config = dict(
    n_layer=8,
    d_model=256,
    n_head=4,
    n_kv_head=4,
    head_dim=64,
    d_mlp=1024,
    vocab_size=8192,
    activation='bilinear',
    norm='layernorm',
    norm_place='pre',
    norm_eps=1e-05,
    positions='learned+rope',
    rope_base=1020.0,
    rope_fraction=0.5,
    qk_norm=False,
    attn_scale=0.125,
    bias='none',
    tie_embeddings=False,
    parallel_block=False,
    extras=['some layers without attention', 'local attention windows', 'shifted keys', 'exclusive self-attention', 'attention sinks', 'value embeddings', 'hashed n-gram embeddings', 'short convolutions', 'an embedding shortcut', 'learned residual scales', 'skips across layers', 'capped logits'],
    init='uniform',
    init_std_qkv=0.0458,
    init_std_o=0.0,
    init_std_up=0.0458,
    init_std_down=0.0,
    optimizer='muon',
    lr=0.0066,
    beta1=0.95,
    weight_decay=0.029,
    lr_head=0.00967,
    grad_clip=1.0,
    warmup_steps=200,
    schedule='wsd',
    decay_fraction=0.715,
    decay_shape='linear',
    final_lr_fraction=0.0,
    batch_tokens=[32768, 65536, 131072],
    seq_len=256,
    doc_mask=True,
    train_tokens=551100000,
    steps=8759,
    dataset='wikipedia_en',
)
Each number is 200 + 40 x the weight over its row's rms, rounded and kept within 0 to 999. Layers, rows and columns count from 0. The size before them is the row's rms in percent of the matrix's.

# down: layer 2 MLP down (transposed), 1024x256, rms 0.0682, rows 999-1016, columns 128-255
# gate: layer 2 MLP gate, 1024x256, rms 0.149, rows 1000-1017, columns 128-255
# up: layer 2 MLP up, 1024x256, rms 0.148, rows 1000-1017, columns 128-255
down999,102,170,188,220,183,217,200,229,186,166,191,174,141,213,213,214,176,158,224,227,206,211,194,133,265,182,207,228,206,268,177,310,203,182,202,176,175,188,190,146,211,233,255,142,184,234,131,183,158,158,215,207,185,214,246,184,213,186,215,201,209,238,156,232,209,258,151,207,199,215,223,188,201,133,188,187,150,175,231,205,234,250,182,168,175,186,169,246,203,202,229,213,198,193,210,154,290,119,237,202,185,90,205,171,196,210,199,133,248,197,232,127,214,252,232,212,145,266,296,182,177,288,236,222,250,126,221,206,214
gate1000,098,173,175,211,233,143,222,222,196,102,155,222,245,162,199,190,125,165,231,221,103,216,246,171,162,144,220,204,230,270,200,257,210,197,186,183,193,216,182,233,211,130,266,200,182,225,290,197,263,175,169,127,163,182,198,186,237,235,187,197,146,159,202,227,180,104,140,198,179,258,179,241,113,132,147,202,152,260,261,165,168,195,216,204,252,248,195,209,180,214,153,179,219,236,141,243,269,244,271,173,226,203,214,274,175,177,259,229,223,171,90,219,222,201,186,237,222,246,156,240,212,234,237,209,229,138,138,198,153
up1000,098,220,220,233,234,106,135,193,154,202,205,204,242,224,164,155,176,258,207,249,257,118,147,240,180,187,215,239,194,244,233,220,300,239,200,144,218,215,291,233,253,207,64,171,235,213,271,248,193,203,195,214,264,248,131,290,173,207,198,278,134,218,170,155,170,279,241,233,188,225,131,203,154,144,208,144,267,152,128,165,192,214,252,204,268,216,208,153,130,217,195,182,193,198,191,158,147,195,234,232,193,168,187,176,205,213,265,222,241,190,182,187,167,215,179,218,174,220,189,193,139,134,232,167,198,227,188,180,146
down1000,095,130,178,110,209,155,231,211,203,178,196,172,215,154,147,254,220,190,156,191,182,137,189,168,257,167,294,87,247,142,212,186,127,239,174,214,212,229,220,198,212,230,220,197,163,201,142,182,241,277,261,180,205,156,299,188,240,227,230,174,200,222,246,253,184,232,146,229,186,247,234,214,239,127,116,153,209,229,231,220,177,215,218,262,163,235,251,185,143,272,171,201,202,209,196,206,203,183,188,191,210,179,186,202,252,146,229,242,226,196,129,181,204,136,160,227,163,187,189,247,222,167,168,282,136,226,232,160,245
gate1001,098,181,174,189,267,258,201,245,162,229,170,206,154,127,130,187,230,102,243,222,249,167,201,233,183,248,136,259,198,213,229,191,243,187,277,172,178,177,205,153,181,141,201,263,185,248,177,156,137,256,215,139,250,153,203,148,194,267,187,265,181,248,226,237,175,169,230,231,222,207,201,138,162,227,200,216,276,184,237,191,163,218,215,241,247,161,199,220,199,214,189,193,248,152,196,239,144,148,229,220,230,165,217,216,234,201,137,237,154,121,198,196,251,259,244,191,157,205,210,185,204,233,135,186,94,194,243,177,195
up1001,095,187,236,233,241,226,128,211,234,160,87,207,227,258,158,189,207,174,210,274,195,144,207,212,193,174,250,140,167,145,163,204,220,178,261,243,154,221,243,166,249,239,223,171,181,159,144,188,171,273,173,225,217,180,100,194,183,248,191,211,175,119,179,208,228,173,58,262,190,174,226,182,229,269,243,120,162,148,218,269,226,174,157,215,255,184,217,232,162,124,245,170,221,220,186,262,222,275,200,191,148,268,315,199,225,163,233,197,144,177,180,249,164,95,213,215,229,177,213,156,210,193,178,177,266,198,155,170,224
down1001,100,208,208,234,225,170,210,156,178,175,252,172,180,152,195,255,218,176,148,127,126,229,197,233,224,291,218,208,191,173,214,236,206,188,210,234,184,188,240,261,225,204,245,190,179,263,201,137,251,210,274,259,217,201,214,206,213,147,152,209,214,153,224,261,237,234,225,132,266,244,194,195,233,179,240,202,155,207,157,171,243,109,169,215,145,205,178,252,229,186,206,209,148,206,267,212,230,182,192,173,268,139,195,305,223,217,223,159,155,138,227,181,239,169,205,130,218,218,215,205,195,233,209,167,280,196,139,207,166
gate1002,102,182,226,225,220,191,183,214,260,150,159,141,132,214,218,191,190,217,143,172,190,168,211,153,184,185,247,217,200,249,203,215,161,175,166,329,212,214,202,86,120,159,141,228,256,129,233,187,141,229,220,254,231,171,155,245,197,266,182,188,243,245,179,253,209,172,229,122,174,232,223,271,165,168,168,291,250,175,250,188,172,208,197,240,175,227,283,239,172,194,221,213,141,195,281,173,278,214,155,163,201,257,194,206,204,171,120,166,248,235,202,231,233,262,258,174,214,246,239,189,54,145,215,153,208,169,227,188,177
up1002,102,161,220,197,193,169,232,231,154,294,141,313,210,183,173,251,175,183,210,214,227,260,210,233,170,208,109,197,255,195,220,251,245,173,287,224,225,296,220,147,186,143,244,245,252,181,265,202,199,190,246,148,191,172,257,163,144,187,162,165,159,221,234,225,199,202,267,156,135,223,190,211,171,183,190,251,196,182,236,214,132,252,214,162,184,259,260,215,107,132,218,168,171,212,216,240,196,206,228,167,164,196,176,194,201,194,199,187,221,141,221,188,215,160,151,144,252,164,282,201,124,227,176,198,232,278,153,168,274
down1002,104,143,223,169,181,150,236,240,239,233,250,254,185,231,249,167,196,204,167,186,259,189,183,205,232,239,139,118,168,223,214,280,192,240,174,186,220,206,191,220,228,188,162,205,162,188,214,300,165,120,226,196,245,191,233,170,212,193,270,180,211,234,160,235,209,220,232,254,239,221,195,115,206,154,208,164,133,217,228,274,189,200,155,113,295,159,228,224,249,112,215,152,168,195,237,200,92,156,162,175,150,248,142,175,200,146,191,225,167,232,213,217,171,139,188,197,262,212,211,184,186,183,181,279,189,167,198,164,239
gate1003,093,191,166,198,263,225,239,194,154,199,168,193,212,230,197,141,171,242,205,226,165,195,185,129,227,277,227,273,165,110,233,209,167,264,239,178,238,217,191,169,201,160,181,226,202,166,188,131,221,264,222,156,143,163,178,240,195,161,205,245,191,274,192,219,205,237,194,213,167,151,150,161,226,212,231,217,185,224,222,130,200,204,249,282,123,182,228,262,180,260,250,188,263,234,202,208,194,220,135,235,189,179,231,194,186,236,199,176,256,144,210,199,195,259,212,208,200,199,165,105,211,162,179,240,208,165,123,188,232
up1003,098,223,155,156,188,221,148,166,177,183,217,237,172,117,189,182,211,137,229,197,207,233,305,128,170,229,233,246,183,171,142,205,206,229,159,180,184,160,165,201,195,175,218,156,223,186,234,286,185,178,194,228,145,220,252,196,218,210,199,128,221,178,296,211,188,146,181,143,137,137,130,165,199,181,276,174,213,216,253,177,245,228,169,285,227,146,167,201,201,269,175,271,275,238,201,203,200,165,236,196,155,164,256,191,197,160,197,228,139,209,250,166,182,260,207,204,278,241,180,157,265,240,145,267,293,217,170,151,274
down1003,095,201,234,231,203,116,178,167,175,300,219,213,263,236,187,164,156,184,161,245,226,205,164,199,191,213,191,243,231,172,165,180,133,199,199,208,197,199,191,160,169,220,238,215,178,213,220,164,238,192,221,271,201,175,215,233,117,197,233,191,178,87,225,165,205,206,200,208,207,132,261,171,168,192,214,222,235,263,160,242,213,219,218,170,262,188,183,212,150,283,217,143,284,226,153,172,264,248,251,171,187,213,130,220,227,191,165,173,220,159,154,151,212,209,198,165,164,266,233,249,203,223,138,225,209,265,121,236,184
gate1004,099,243,197,168,224,106,183,232,230,164,245,224,180,160,204,221,218,177,214,156,301,204,237,203,247,142,220,216,167,279,149,162,155,191,225,209,215,230,183,251,241,179,154,150,291,87,184,160,245,159,202,187,241,182,245,174,202,246,234,192,208,276,211,149,199,191,161,195,204,244,217,178,153,180,189,201,263,190,244,231,178,188,206,219,176,248,130,217,244,220,156,136,210,139,217,229,267,181,168,214,275,203,275,168,153,269,185,278,143,163,189,165,217,227,254,197,204,214,189,212,247,209,244,191,193,209,206,133,177
up1004,101,221,126,211,203,201,178,230,220,172,198,289,245,241,180,172,226,174,185,281,224,216,212,174,192,208,269,182,220,187,248,232,168,169,149,185,219,286,132,181,267,232,269,130,291,254,200,194,129,214,186,225,129,136,254,160,163,169,232,173,265,169,212,193,113,177,180,214,185,240,190,96,196,215,168,165,203,143,157,187,171,192,207,247,188,165,212,224,191,177,206,242,186,192,133,218,136,184,121,224,221,214,187,221,186,149,246,153,244,189,265,201,195,156,192,204,166,142,215,273,203,219,182,204,168,165,196,153,234
down1004,100,223,136,229,212,225,194,224,205,113,195,254,247,245,209,277,177,190,217,224,176,224,202,173,166,249,210,155,199,138,155,206,191,160,161,185,206,122,224,240,228,181,209,149,184,202,268,217,176,185,97,168,231,180,236,233,164,140,193,241,228,171,241,144,191,222,278,169,258,251,210,135,207,162,193,183,220,93,173,209,163,251,204,182,233,157,188,243,217,212,172,239,222,215,232,206,161,193,270,202,135,166,226,152,191,157,321,226,196,170,192,191,195,223,251,190,212,274,272,124,220,234,195,210,274,226,208,163,152
gate1005,096,196,265,197,191,206,174,222,232,127,235,165,166,220,187,191,220,197,174,179,184,169,182,276,191,209,171,221,253,163,166,181,190,264,242,170,193,197,306,242,208,221,197,233,134,224,228,143,187,181,191,169,261,218,170,246,184,169,226,171,207,181,193,175,172,213,301,210,210,161,212,192,263,218,176,272,213,248,201,233,166,194,211,149,236,203,139,271,190,114,180,143,201,134,202,186,174,62,172,241,234,195,235,188,224,157,257,164,152,182,209,195,302,181,190,220,257,155,192,164,148,207,205,208,194,163,228,233,145
up1005,097,220,220,173,232,195,298,216,232,208,145,177,149,239,225,228,171,166,237,208,139,216,212,149,206,230,169,215,164,211,211,196,201,256,247,198,201,152,248,215,245,255,214,162,168,205,169,185,204,209,270,177,127,259,221,194,240,246,124,192,147,205,210,210,214,222,248,304,184,185,211,216,295,253,167,205,215,235,97,167,191,193,153,202,142,218,189,220,267,204,197,97,231,147,108,52,208,190,184,203,201,255,193,187,231,168,242,195,183,136,153,185,228,164,129,226,224,164,251,224,163,242,238,169,251,225,172,277,150
down1005,098,291,156,169,180,217,301,186,148,176,207,195,238,162,211,228,223,183,243,203,212,270,200,234,186,137,217,171,160,154,233,293,238,157,237,125,253,246,147,173,163,204,211,185,191,258,202,189,201,155,190,218,182,128,233,200,177,287,234,157,189,123,226,230,230,182,165,107,169,273,173,189,207,227,235,168,188,217,307,187,252,233,200,179,196,106,279,235,215,218,193,255,163,213,198,260,266,221,186,211,183,238,260,193,203,244,219,276,199,268,255,173,164,249,235,222,184,181,222,189,211,213,244,241,163,143,188,172,141
gate1006,099,192,153,166,263,166,188,204,195,227,247,217,215,184,235,171,240,150,175,222,215,193,210,224,209,190,250,251,259,199,201,129,251,174,136,214,269,161,168,174,168,156,171,166,220,330,166,162,202,165,132,250,201,242,211,201,129,148,266,209,163,173,232,213,273,193,219,112,191,206,158,183,221,230,217,193,188,221,252,237,221,259,200,238,233,92,211,180,242,146,202,211,154,192,161,210,219,172,217,225,198,218,154,204,253,190,224,110,267,207,208,216,179,162,153,151,201,100,188,254,110,224,149,227,192,155,185,169,231
up1006,097,195,200,172,136,220,234,260,196,249,246,280,239,286,195,179,167,138,201,207,196,204,212,219,164,134,151,173,152,219,178,108,156,263,196,175,173,161,229,206,223,101,258,206,172,257,255,204,155,140,174,191,240,243,190,235,163,263,232,188,220,265,167,183,200,188,225,239,200,158,186,261,218,237,261,173,261,136,173,215,220,155,194,190,226,248,232,212,239,229,188,135,169,241,162,175,175,156,184,193,163,240,201,206,223,224,212,252,158,127,125,212,223,156,120,222,200,196,269,130,215,229,132,215,167,197,128,240,232
down1006,098,232,230,138,184,279,196,197,225,203,150,155,262,237,198,200,196,237,180,217,278,232,219,196,200,216,179,208,167,242,196,202,191,133,142,212,151,261,164,195,165,148,206,208,264,203,233,160,150,161,262,273,195,231,159,251,270,239,208,212,142,178,188,220,251,229,200,252,252,228,190,204,240,190,255,190,252,224,220,209,194,137,181,103,153,181,154,198,222,125,274,162,146,250,190,203,175,260,209,149,172,206,275,182,185,211,214,198,182,127,255,228,178,205,203,140,242,178,111,201,201,211,221,165,203,201,175,229,225
gate1007,105,189,194,227,202,237,191,223,191,190,245,254,124,230,225,154,232,265,187,103,185,190,219,144,221,214,220,231,209,227,178,170,215,265,189,229,195,175,212,244,134,186,269,233,168,126,195,246,258,218,195,175,213,216,271,170,183,190,222,168,208,157,234,153,146,191,293,207,155,154,229,170,237,202,170,201,196,176,201,145,234,240,137,170,212,242,216,154,248,208,207,181,118,202,229,174,228,118,249,190,228,200,223,200,145,192,197,176,191,211,208,201,129,219,189,266,226,147,192,234,205,158,186,193,157,255,150,190,168
up1007,096,186,202,138,185,233,187,222,179,226,218,266,199,194,158,256,151,257,252,239,224,175,197,130,172,181,212,173,252,156,148,173,199,175,216,179,186,174,170,224,215,224,138,174,190,251,265,253,213,216,215,98,229,249,92,154,234,270,197,202,183,214,101,246,209,176,199,220,245,150,231,271,209,260,220,258,144,175,124,120,259,200,223,210,252,193,221,164,222,219,202,212,204,196,182,266,227,211,192,179,194,197,251,192,181,182,199,229,134,222,177,205,205,155,175,232,223,171,186,195,146,143,185,189,186,155,245,164,97
down1007,098,180,135,238,178,245,209,152,174,239,186,249,239,184,226,176,154,196,201,155,183,152,194,235,163,221,181,170,257,165,177,252,251,258,246,205,244,262,248,119,233,179,170,141,311,243,234,187,149,162,249,257,105,187,198,231,182,181,205,146,228,211,165,175,217,177,158,203,200,178,146,215,224,196,188,217,164,229,191,202,199,258,152,239,193,180,101,215,234,211,219,250,158,163,216,281,195,285,199,176,233,185,189,231,188,218,187,170,192,179,174,120,172,165,211,256,259,159,200,185,188,223,214,202,244,164,214,199,235
gate1008,101,139,220,233,177,153,223,148,122,258,184,197,260,185,133,176,213,151,176,246,164,219,249,149,213,242,119,152,147,188,179,194,232,175,217,155,214,129,186,189,195,182,176,97,200,183,225,205,173,216,184,221,260,207,138,198,151,165,120,226,159,178,254,244,97,188,230,292,214,185,185,167,165,200,193,277,229,205,214,187,173,129,220,188,210,165,198,142,106,173,280,212,257,212,152,261,265,169,191,225,218,157,172,243,184,209,216,140,182,262,142,198,150,259,240,268,222,245,212,191,178,248,163,146,174,203,194,164,179
up1008,099,229,306,260,240,201,172,190,166,207,163,157,184,212,157,275,183,260,228,151,252,242,276,149,201,152,208,207,179,213,192,180,230,187,164,149,190,228,216,231,278,199,213,236,221,190,235,177,192,189,230,195,225,169,181,180,169,240,275,153,252,249,197,239,172,236,182,265,248,169,278,186,211,176,158,190,161,203,211,124,233,161,202,240,213,211,235,180,136,225,143,173,207,175,193,170,165,221,216,229,120,206,167,211,140,147,169,186,294,206,204,151,215,329,135,244,215,188,269,180,113,215,160,199,222,201,234,209,199
down1008,102,153,195,165,140,202,235,125,176,204,178,166,103,251,185,191,207,184,244,228,220,211,280,198,298,200,209,245,146,279,204,296,168,201,217,101,119,144,109,274,151,158,168,156,190,276,293,167,192,167,133,245,200,252,226,145,155,178,269,195,207,191,221,255,186,154,204,214,235,115,212,112,229,230,201,186,182,194,185,128,229,135,238,247,209,180,206,155,190,196,215,124,223,219,153,191,152,218,235,158,186,161,219,199,159,181,241,220,194,266,162,202,236,249,285,195,233,241,197,154,247,198,230,218,215,188,210,206,175
gate1009,114,200,203,191,201,195,233,204,282,159,213,186,196,243,198,199,244,202,222,233,154,212,200,138,118,185,148,167,134,257,255,224,148,227,241,168,167,229,213,218,124,130,127,284,185,164,223,125,243,162,244,242,229,270,266,140,172,143,202,169,260,179,182,266,182,161,200,193,211,240,192,214,245,143,233,257,184,209,188,220,243,272,162,174,183,200,157,198,164,224,228,230,248,147,167,164,128,235,217,165,221,204,234,168,203,101,180,241,185,185,226,247,136,150,186,198,147,185,175,172,162,193,204,185,260,190,246,236,250
up1009,118,188,198,193,231,196,135,188,252,140,191,194,213,216,216,169,141,240,246,165,205,239,237,133,166,166,226,157,125,309,262,263,177,199,139,145,209,226,242,143,220,184,209,232,270,197,215,155,127,208,215,267,247,199,278,218,216,203,165,176,225,215,154,243,255,212,202,230,212,260,216,200,210,201,218,156,193,202,243,147,157,270,223,190,232,225,175,230,193,255,236,157,171,182,199,200,90,245,257,227,228,236,212,233,131,163,181,215,207,174,168,151,206,158,165,167,189,203,169,186,198,180,209,275,216,264,152,239,247
down1009,116,184,239,303,145,148,215,191,209,229,272,162,168,178,159,251,206,262,167,185,242,221,176,219,185,180,177,290,191,153,216,186,172,163,196,260,127,215,158,219,263,236,215,170,213,221,223,263,212,227,213,175,158,181,149,214,208,214,166,290,174,269,231,111,170,170,205,197,195,206,181,125,135,201,134,182,260,133,190,248,158,188,189,234,182,256,197,190,231,124,203,205,188,260,213,189,249,130,135,255,181,227,126,201,214,212,163,190,226,151,141,201,243,214,189,202,190,200,228,182,221,161,256,276,143,248,217,155,93
gate1010,101,196,219,230,196,219,166,177,220,164,99,172,170,201,199,248,231,253,197,209,266,191,171,192,253,177,221,162,175,183,227,199,209,211,206,165,219,189,311,244,220,209,244,282,151,204,235,243,251,182,248,233,156,255,222,229,153,143,210,219,272,188,295,253,138,126,199,213,207,173,199,121,146,143,246,181,226,243,215,115,214,229,266,218,244,253,128,172,184,208,186,283,205,181,209,207,107,142,172,172,235,196,141,188,223,153,249,169,199,240,171,186,179,255,206,271,132,216,214,125,197,252,133,196,237,232,149,206,208
up1010,093,276,182,168,292,244,258,201,217,157,236,196,164,212,181,168,299,237,232,252,210,206,245,158,224,186,221,159,157,216,209,144,179,199,195,163,101,197,89,192,155,201,210,177,211,186,249,220,178,171,219,228,206,188,237,263,280,222,226,226,196,238,154,199,205,138,150,171,180,187,177,260,177,239,226,211,170,170,221,165,130,250,238,191,242,164,231,206,247,228,204,220,220,200,158,188,158,142,181,173,149,196,228,239,195,140,146,266,231,106,258,188,230,288,225,240,275,163,225,194,207,220,154,203,150,159,207,160,191
down1010,098,238,223,110,229,216,230,199,174,304,128,181,187,202,210,269,193,167,249,285,240,225,199,193,230,242,245,242,235,230,220,209,163,198,146,290,199,200,219,202,206,237,175,249,142,208,133,152,173,245,235,230,152,275,208,177,189,199,188,219,242,200,237,193,187,135,193,225,224,207,282,237,201,134,190,171,269,222,194,176,200,205,232,144,176,183,201,188,238,194,223,163,223,175,230,113,249,190,171,195,254,155,181,168,216,184,158,188,254,167,236,146,268,232,163,178,163,228,252,81,211,253,149,163,224,202,205,188,127
gate1011,104,226,215,160,195,224,212,205,174,148,213,211,187,210,168,246,248,185,233,215,250,150,222,284,137,178,193,204,199,164,139,277,177,202,219,81,223,194,209,161,222,162,212,186,209,211,226,214,206,244,178,174,179,228,194,129,159,206,137,192,228,195,272,180,202,138,189,185,212,139,232,141,172,159,227,197,190,267,170,276,174,217,204,271,213,264,175,272,208,167,105,193,182,227,146,148,137,205,168,140,261,267,172,208,207,231,219,238,163,193,192,183,177,203,172,282,273,238,198,208,187,187,180,240,166,210,184,340,171
up1011,099,171,159,196,201,208,210,190,237,186,181,204,212,190,179,178,218,233,150,218,231,226,172,284,216,266,262,173,128,200,249,162,234,161,272,221,210,202,228,263,196,220,162,167,173,241,177,197,211,133,256,191,136,178,165,181,207,241,153,193,243,267,220,152,208,178,180,138,211,187,233,200,203,221,211,228,220,215,230,218,148,240,207,286,165,220,177,293,182,227,162,207,227,210,289,235,187,227,209,175,204,131,229,190,262,242,196,259,180,160,151,211,232,161,105,237,187,207,255,230,207,157,211,217,154,180,306,218,234
down1011,106,231,258,222,206,188,208,189,235,162,253,165,213,226,241,163,168,205,158,265,229,179,249,282,176,166,175,224,109,181,198,207,221,142,268,170,209,218,206,209,145,200,170,177,163,218,230,199,240,262,188,247,223,210,237,245,177,252,229,169,221,171,142,171,188,176,211,279,224,178,143,192,249,194,89,236,124,172,254,238,247,143,171,234,164,162,220,194,238,102,213,148,145,241,232,211,203,247,254,245,112,145,171,174,174,175,245,176,114,178,222,230,221,197,238,158,152,171,273,158,229,238,171,165,188,221,172,189,217
gate1012,098,187,155,131,230,217,192,183,197,263,194,211,186,216,173,103,196,190,213,150,200,184,222,148,180,190,261,197,148,196,138,259,227,215,189,214,168,207,241,207,137,273,139,238,225,176,176,254,158,101,229,115,199,279,252,191,284,121,260,295,231,177,161,185,166,146,209,204,222,182,236,239,203,264,201,184,154,161,172,203,248,188,175,230,242,244,181,183,183,283,239,216,202,181,181,186,163,294,212,232,189,276,214,149,167,147,222,232,215,207,225,180,222,176,252,227,128,258,271,251,224,94,178,183,201,229,208,171,214
up1012,096,168,238,180,177,132,205,287,195,133,216,161,219,227,240,255,258,164,155,207,155,250,172,202,270,240,144,239,246,253,229,180,158,259,184,236,207,189,214,154,295,230,266,151,214,218,208,233,257,227,194,244,218,176,199,241,209,234,186,225,185,164,178,185,197,246,242,245,157,203,110,209,215,197,275,144,229,261,199,189,203,184,223,213,220,206,218,194,176,163,229,211,189,178,147,142,288,240,212,254,318,165,182,209,147,235,331,235,224,204,214,179,198,234,188,222,229,159,225,185,220,139,168,255,163,199,203,137,196
down1012,100,129,268,195,166,273,208,204,150,193,266,164,176,227,158,238,203,189,166,238,259,202,198,169,178,230,231,115,98,195,171,238,127,185,306,207,202,168,224,262,206,210,232,274,198,264,258,221,209,181,221,235,166,267,157,247,198,192,193,94,158,232,208,252,254,153,210,218,247,169,178,210,154,182,218,176,189,216,200,130,185,142,168,236,134,171,246,177,292,206,225,189,152,313,177,168,121,164,225,273,186,211,259,180,181,263,144,151,127,212,257,213,240,234,195,188,186,197,145,160,161,215,189,204,195,218,254,266,194
gate1013,100,118,217,237,224,230,195,261,240,191,234,154,232,172,159,166,189,189,228,169,279,220,263,97,188,234,268,209,168,207,190,257,274,195,167,149,163,189,205,201,193,198,206,190,200,132,180,147,164,192,226,196,221,215,220,195,127,215,174,213,211,220,194,167,167,186,206,208,249,166,245,137,225,323,169,183,115,186,185,202,205,190,311,114,232,157,232,152,258,224,183,208,243,139,182,241,241,180,172,197,140,212,258,210,212,170,228,208,200,242,211,245,159,180,123,191,192,125,238,164,286,172,196,168,168,250,180,256,260
up1013,099,163,184,206,219,146,211,205,171,255,215,157,216,187,239,268,204,241,265,199,215,196,251,159,227,137,169,181,207,173,218,230,240,177,241,161,220,229,140,158,189,199,167,159,220,168,234,195,151,238,236,240,235,191,156,206,153,192,188,275,241,171,139,161,233,175,187,188,208,194,194,227,229,227,173,205,284,195,250,209,182,221,221,152,258,67,296,219,124,209,150,174,206,149,152,245,239,94,239,159,153,249,248,195,147,213,225,177,231,221,155,210,183,229,145,166,214,239,164,193,181,216,239,207,238,170,197,188,244
down1013,095,197,227,219,121,86,217,161,177,129,206,229,203,150,219,180,181,164,206,176,206,306,226,251,226,179,140,203,166,195,208,253,230,258,143,176,247,167,98,146,208,198,210,178,254,248,209,204,214,236,160,204,216,167,218,274,162,235,202,174,262,195,204,186,197,178,214,273,239,216,224,158,195,175,152,176,205,174,209,297,264,243,166,217,197,251,165,242,175,159,264,251,166,184,219,186,143,228,199,202,229,228,163,229,178,189,296,238,173,230,182,212,165,128,182,248,223,231,227,287,232,240,191,201,164,170,171,252,189
gate1014,105,190,156,239,202,203,133,186,205,209,240,193,163,145,197,175,198,201,203,210,154,196,265,262,223,180,249,234,301,146,145,227,254,235,217,181,248,195,198,238,142,177,222,148,256,215,148,204,205,299,169,210,262,202,178,173,173,221,225,272,215,204,145,179,174,265,235,198,119,219,226,195,262,110,176,211,259,203,201,149,267,130,132,194,214,248,158,213,234,224,268,294,154,129,182,243,277,244,243,180,145,224,153,166,274,243,222,173,186,222,211,215,264,136,190,129,235,191,192,231,223,171,201,165,240,169,191,131,201
up1014,103,192,180,195,173,228,260,197,184,285,136,215,167,135,142,147,209,147,151,164,178,189,183,179,224,283,178,178,170,190,174,208,264,215,256,218,181,122,227,171,127,98,252,227,182,197,175,208,202,214,158,144,272,242,193,132,209,221,179,179,208,238,247,246,166,158,202,227,166,141,160,182,245,195,123,245,269,180,197,225,208,296,126,225,113,126,200,258,244,186,163,262,189,158,185,196,162,215,131,167,249,200,239,172,166,229,269,210,195,229,222,234,207,241,182,227,214,176,234,228,172,176,208,190,149,239,175,229,191
down1014,102,185,150,246,196,231,204,204,189,239,231,116,242,210,193,176,162,154,175,205,227,179,208,122,190,186,221,194,190,123,172,143,189,163,237,282,168,215,211,199,218,229,127,281,263,180,236,203,198,190,175,163,261,252,220,200,225,150,176,199,235,215,182,164,198,242,193,287,212,177,182,242,184,189,241,184,179,206,155,180,178,192,191,179,214,236,234,235,202,198,145,201,232,90,186,163,213,112,231,180,148,210,248,140,152,295,209,201,210,266,91,200,239,221,216,188,170,212,226,257,232,238,209,207,156,197,282,266,201
gate1015,102,228,198,227,89,264,227,239,155,191,220,262,226,200,175,121,226,229,170,236,270,280,226,210,180,238,181,161,163,243,242,250,251,209,289,109,263,213,155,191,200,160,193,247,257,194,245,143,277,196,180,239,241,239,198,226,187,160,194,251,195,171,241,257,209,186,160,244,144,164,209,131,173,165,251,231,254,124,148,269,152,87,247,196,191,176,111,181,192,208,239,227,161,214,212,181,200,149,176,259,262,148,200,291,217,148,169,152,187,191,174,151,210,262,196,188,169,217,154,220,187,248,202,231,183,252,165,238,212
up1015,094,167,182,242,223,160,199,192,91,166,259,224,274,149,153,242,171,250,140,112,248,156,262,227,116,229,239,198,148,198,218,157,203,143,213,214,202,154,159,195,190,218,222,186,207,216,200,275,203,213,172,247,213,235,212,169,225,131,171,190,189,230,191,154,122,181,207,197,251,156,166,167,145,201,284,252,210,187,244,214,159,236,175,270,217,182,260,198,207,184,199,221,205,93,141,250,225,227,240,254,152,152,251,215,291,181,200,229,184,225,200,197,245,141,155,222,196,132,222,111,183,115,194,201,263,208,177,173,188
down1015,097,221,256,263,230,244,151,160,144,238,263,180,228,225,195,190,203,214,224,165,233,270,257,220,123,193,206,181,216,113,187,257,270,229,222,158,225,236,220,138,184,194,219,168,162,240,235,163,193,129,133,142,173,182,188,106,201,195,146,218,170,208,210,221,176,193,232,221,277,150,274,247,189,180,234,202,201,192,155,197,216,178,256,209,205,117,214,206,175,199,303,199,208,202,164,148,277,151,190,238,186,213,206,157,254,173,235,229,173,170,186,94,216,222,144,211,264,174,93,210,179,192,172,175,142,202,165,198,168
gate1016,104,199,224,170,234,220,201,237,228,177,157,239,230,116,229,217,189,163,170,150,250,211,213,198,189,206,214,125,257,283,217,134,186,201,199,221,219,232,238,187,289,197,172,179,228,163,272,151,173,163,165,260,157,238,134,232,226,180,226,228,215,194,174,228,173,233,174,188,128,119,213,278,185,244,266,194,214,240,165,227,231,189,159,262,239,218,255,239,191,256,188,232,189,178,212,239,178,178,188,187,254,223,170,176,246,262,161,272,218,189,198,273,200,185,258,104,190,131,140,226,192,165,82,212,179,206,241,266,260
up1016,098,215,141,286,183,138,244,210,195,199,207,183,127,214,209,162,223,207,206,275,196,175,176,242,255,268,187,233,244,135,206,185,216,227,254,236,162,227,201,274,168,175,171,173,137,233,234,195,228,205,158,170,220,151,115,147,240,210,197,150,172,249,238,178,104,227,244,156,193,247,241,180,268,155,130,174,235,200,189,188,202,175,240,168,197,237,158,210,197,180,229,178,206,191,210,245,193,139,209,189,229,178,185,164,137,254,185,255,210,242,205,220,226,167,160,183,190,149,186,164,232,184,192,177,281,137,174,198,186
down1016,102,241,168,148,224,275,205,240,166,151,152,203,248,206,189,193,245,282,167,194,205,126,223,129,180,141,227,209,177,263,196,263,234,230,249,146,221,190,202,216,180,232,223,148,227,168,224,184,186,271,225,140,129,200,215,205,232,206,209,243,104,175,179,245,204,213,154,183,171,293,165,205,254,224,177,192,264,167,135,237,192,186,229,236,147,142,141,186,147,132,195,182,113,215,196,232,276,218,206,201,218,201,183,198,200,244,181,168,155,192,268,166,240,172,185,243,237,143,265,219,95,130,209,133,152,210,214,170,181
gate1017,098,205,218,235,148,152,163,163,236,183,285,253,125,167,224,235,169,243,175,160,213,152,188,231,161,164,195,228,211,174,247,158,172,185,219,207,171,173,199,260,201,201,212,204,195,175,222,262,183,196,108,220,249,243,244,231,202,274,188,289,237,242,168,161,206,198,253,207,206,198,155,203,155,257,138,221,207,224,203,256,163,202,286,226,156,306,256,169,135,110,211,242,209,186,211,266,218,172,164,168,122,140,181,224,238,224,165,181,223,235,234,188,144,166,227,218,121,175,187,188,188,178,215,235,119,197,160,229,167
up1017,096,264,231,324,238,188,197,210,245,258,189,222,179,210,136,162,272,180,202,223,193,230,249,189,174,247,212,173,201,244,189,207,205,114,216,226,239,213,272,181,273,138,200,187,136,226,180,212,162,157,203,195,200,129,176,210,218,180,189,229,247,224,208,154,195,262,195,222,213,149,204,162,241,273,202,225,204,249,127,168,164,220,150,169,221,161,135,227,208,203,227,171,205,136,150,210,237,222,283,209,170,270,157,220,160,257,181,201,194,144,232,202,173,258,201,159,201,190,164,195,110,239,212,285,132,215,210,249,246